{
  "d_model": 128,
  "rope_fraction": 1.0,
  "attn_scale": 0.177,
  "init_std_qkv": 0.0381,
  "init_std_up": 0.0381,
  "init_std_down": 0.0,
  "lr_mult_up": 0.705,
  "lr_head": 0.00735,
  "batch_tokens": 16384,
  "dataset": "wikipedia_en"
}
Each number is 128 + 32 x the weight over its row's rms, rounded and kept within 0 to 255. Layers, rows and columns count from 0. Numbers have three digits each. The size before them is the row's rms in percent of the matrix's.

# layer 2 MLP down (transposed), 256x128, rms 0.104, rows 8-22, columns 64-127
101:133182111117145147145164142121120163157138084091128104157075130118119152135148069145160175144113132096134150122108116125093121140167161159129154158195104132156102108145136089148094124191148151
103:213105165082119145150190100102109168093056130097148087163167133157123174141099129101125176166117147174123109125117185109143182106141120166147130154118169130124073110122066132105052139131183121
098:070115090127136144138140138105107058142161117101126152151185143114172150072197136152092163144174117121117137115032171139113014082167128108131130147163173097129122125120102133141109119118107146
102:149138199176156100126180199094173161100124128114121149110135082129129145162160100092160122148121138172112162136171102153093178166069090099144099134091206123111144097148129107145130137071095139
101:193139187085158169165127138096184094146166084127092104108132082185142141089136146071117092147066117164093160175140126143181105178119181161095166141084106146175121111122144125138138147108123154
100:143078151126069152176156164117138090151198145146181117140141090099186081113142195116140140126146120086036189162086144137140123135154114081165091099119134139140118171183130141111193138172119127
105:080168063142118171139140142145122135136106150150103153162118079118165152137117135133057114115077132063168116141140143158110087127081161152144137119191148131154144159182134128147129078154160138
100:093148116112111162154121120186128130066175152156118115123158097123119194152143165099158058141150163166131150130058164112106063093071021115092103156128144097101146105116176145113147128158057121
098:073146117119137149109174120058149056073123094075108144109082158136135083128091065151163176127111094159183182118155134116171123108102165171135161116166135117143189129130126094120119162146080155
102:167136093118131142133089149068063139146137141121140186099113149142113091125161102078144129150064137094106098152073072129170201104176071121149119115103149197103118104124088150152116108063158144
100:168165058117108111140129124091108099173137122204106146163132124111099179065159087152100167147080095099111105138141082157116156109140143230140082093145144093126113142107121140144199101111126206
100:092147134168123076147137128089186179123117164144126134125092151102127174128136113091156094111078119152136128183171160167115146188176108137145089104162187186102156134181070132142114074170146126
097:151149086126099123152126123105089133139110113085088177196102150171161083073163081148148068175177152068144179082079143087199124114087161159141154138072103100150121068160145116154138139174085144
106:152137095107140172136109123125157114141124114130128089084114192129170171116092123060026106100096160143089118156130129110099110161116131099072120164130138074109111146141132180013161114147074111
104:078134102134117105060161157098144142099170090110085072117156125147080152121123115114139126113162152147112179087150127159172114094164065205119161080191116094119156134069084143183088117086084179
# layer 2 MLP gate, 256x128, rms 0.0808, rows 9-22, columns 64-127
113:210125149101195102136102192116121101141162168161165165100103126144154159201141177133140116123153137126140105103138116084112142125119171143173130120041114115116148134125135191106138207113123136
097:139134098178138162089129115118130180143114120157132146140110132135181131082119122106174117187122142158098149166080109126042085120112077056146106123122139106156088181179107137096155138137127136
096:069172093186116167119186111168111112127138077115107159115096153054185135047147170151179104136106120172078122105129121147119111129177181109085169157170154161133089109125166110094095141158093110
099:155126194099141166087111150070091181127161144141146119103138105156124138072096111151138176093159168163159095168117156139145081130145128197087128135144165051142114122166145060081101175100142116
110:170111144136107102119096156116127165151136120086156133124140121102162122071196107176127131158129130118157151121189149121156066144128113177095103080177105136122150161154120096142163082185170178
097:095133077125139119132125166087107071125080146149087142098091113132143130177138185159091090138136155146143190141141119165133138090166169124163120123080141104148167102126189181144132132122131110
095:150126114132130145083160178131151142135114091089158106061099130108105142156073093113125169115105143139061151139125160128125149115165078174196133124122075083199158068173122176109107190095157065
106:147141080140086137125083168112091131083183134158150139140104131129054160147168120189102025107155106106117099106135092102106142116164128127053043120131147087123126158100164083102091153156146100
100:129104157190052148122072137167161106132152104141148095138052064148119060101123135112118112087102147139090159092107142200105077144099124134111146108197113147120163109114124196138115126130120075
114:148130134210140140122153124162100086162084139134084149110138135142168209091162096174138148109162123168118184144138118043089105177145093118144115145139135088142078102126081164095091174104095138
099:165104148154124086120144102161122191083080155152197132129130058127169096132126154144116085081182087158176102181136148136110170116186111124141111196114100140079129135086091157085133064142151124
097:131103139135159132108111129102104087134096116102172165102171164186106110113172078137116104147126091127085138141060120176129148134092116142144120069137125162126220129138217148057113130108046114
100:145077107096168186128139109135157108156134168147124078166062124073098145114102169132065180137145218127105119104176087123165125161081238145185130135131145126126142121110099164101143136118137149
109:180160134140124187146177130155132158136186097121144116132173110066153109088181107132120117175137116175157070102068139150144113130178126154079169114075097120151115157091135165117117144085059129
# layer 2 MLP up, 256x128, rms 0.0784, rows 9-22, columns 64-127
098:159136113070129139121125151111157136091151133050125074153162134212158185142121173157156170163099118120149079122081098110114171121137147142164182152136153106141104124133167087139147110087142097
096:113115134116182069103203137117160128096135142187159131165137126156116151100144216122162124108163137153091155149079118146138148159110084114133127100052173153166090095083171159167121125095168129
103:084098171155112097165156115113107117121154102071125106167093110123119133069122110088170154085085118157147077142167126136084127081105121106149097171091140220133060131123095146096134134094141136
097:131184146132112161105166163147069064127181149122111110117159108130142135159079136149124138128155228137151156093102109158183098156125096079094112125156090218155153083085144118113122120105166133
107:097138122131163089109105082177110097108060098098115126155137116154084123094137111126108109131125167161205178148126093106105160095087124125126141135132119153191150099068122148148086124150138110
106:181139155108129114118147056193170065157131088055162068108155145134161181063120090119180139144124102181090086105106105158101127142142128079069112102108126176091134138168084152112160132144092182
105:177197150127146135139110139181109100117122122100062070129153065134116092148114107115159080094068128138146122120154167138093181167196158144128069145142130145112125136182133115147107196125067103
096:098191112171126154133132101172157154139110149116150132141085113056101111168104116164134117130086140102167150096167140140164201099158120148078108114141105101154132186134141098036163118126127133
108:129096154130099141097154143126106129135095150131129142091132099145120121122142161134105131136092143140126110147128119046127076137140125074085155092131082131179159097168141145109137114188149105
109:108156176111136140087099128079119111120189146160070137079140164157146131153131076112181198106055147161098102127087108112104158164132156105126136097056152168154143129103096152157147109125141156
096:125141152127077157090153157111175152088128124114060130156142161168145081203140147129155124172125170106157178029123117080114164174175112128119180143131157101114101168114143107132093094076123117
097:119126121157139061111181148110134144095171104116090151177114179044151107148128127105146145167077162179165147068130125115185123149100086086130107132130127061129063149148048134175148178119130151
109:166185124111079097154122099193139163103139094139142186204151081122153094125159118149152123162104092092143119116089128089141061141143148123063119108162122232161116116134115082180111156071087170
107:152122068098159097181193139130163137146115154062137079097158108112148117123129138172119130164163152174154098119138142109117130110131092211133147139102140157132130117151153091199186152138124093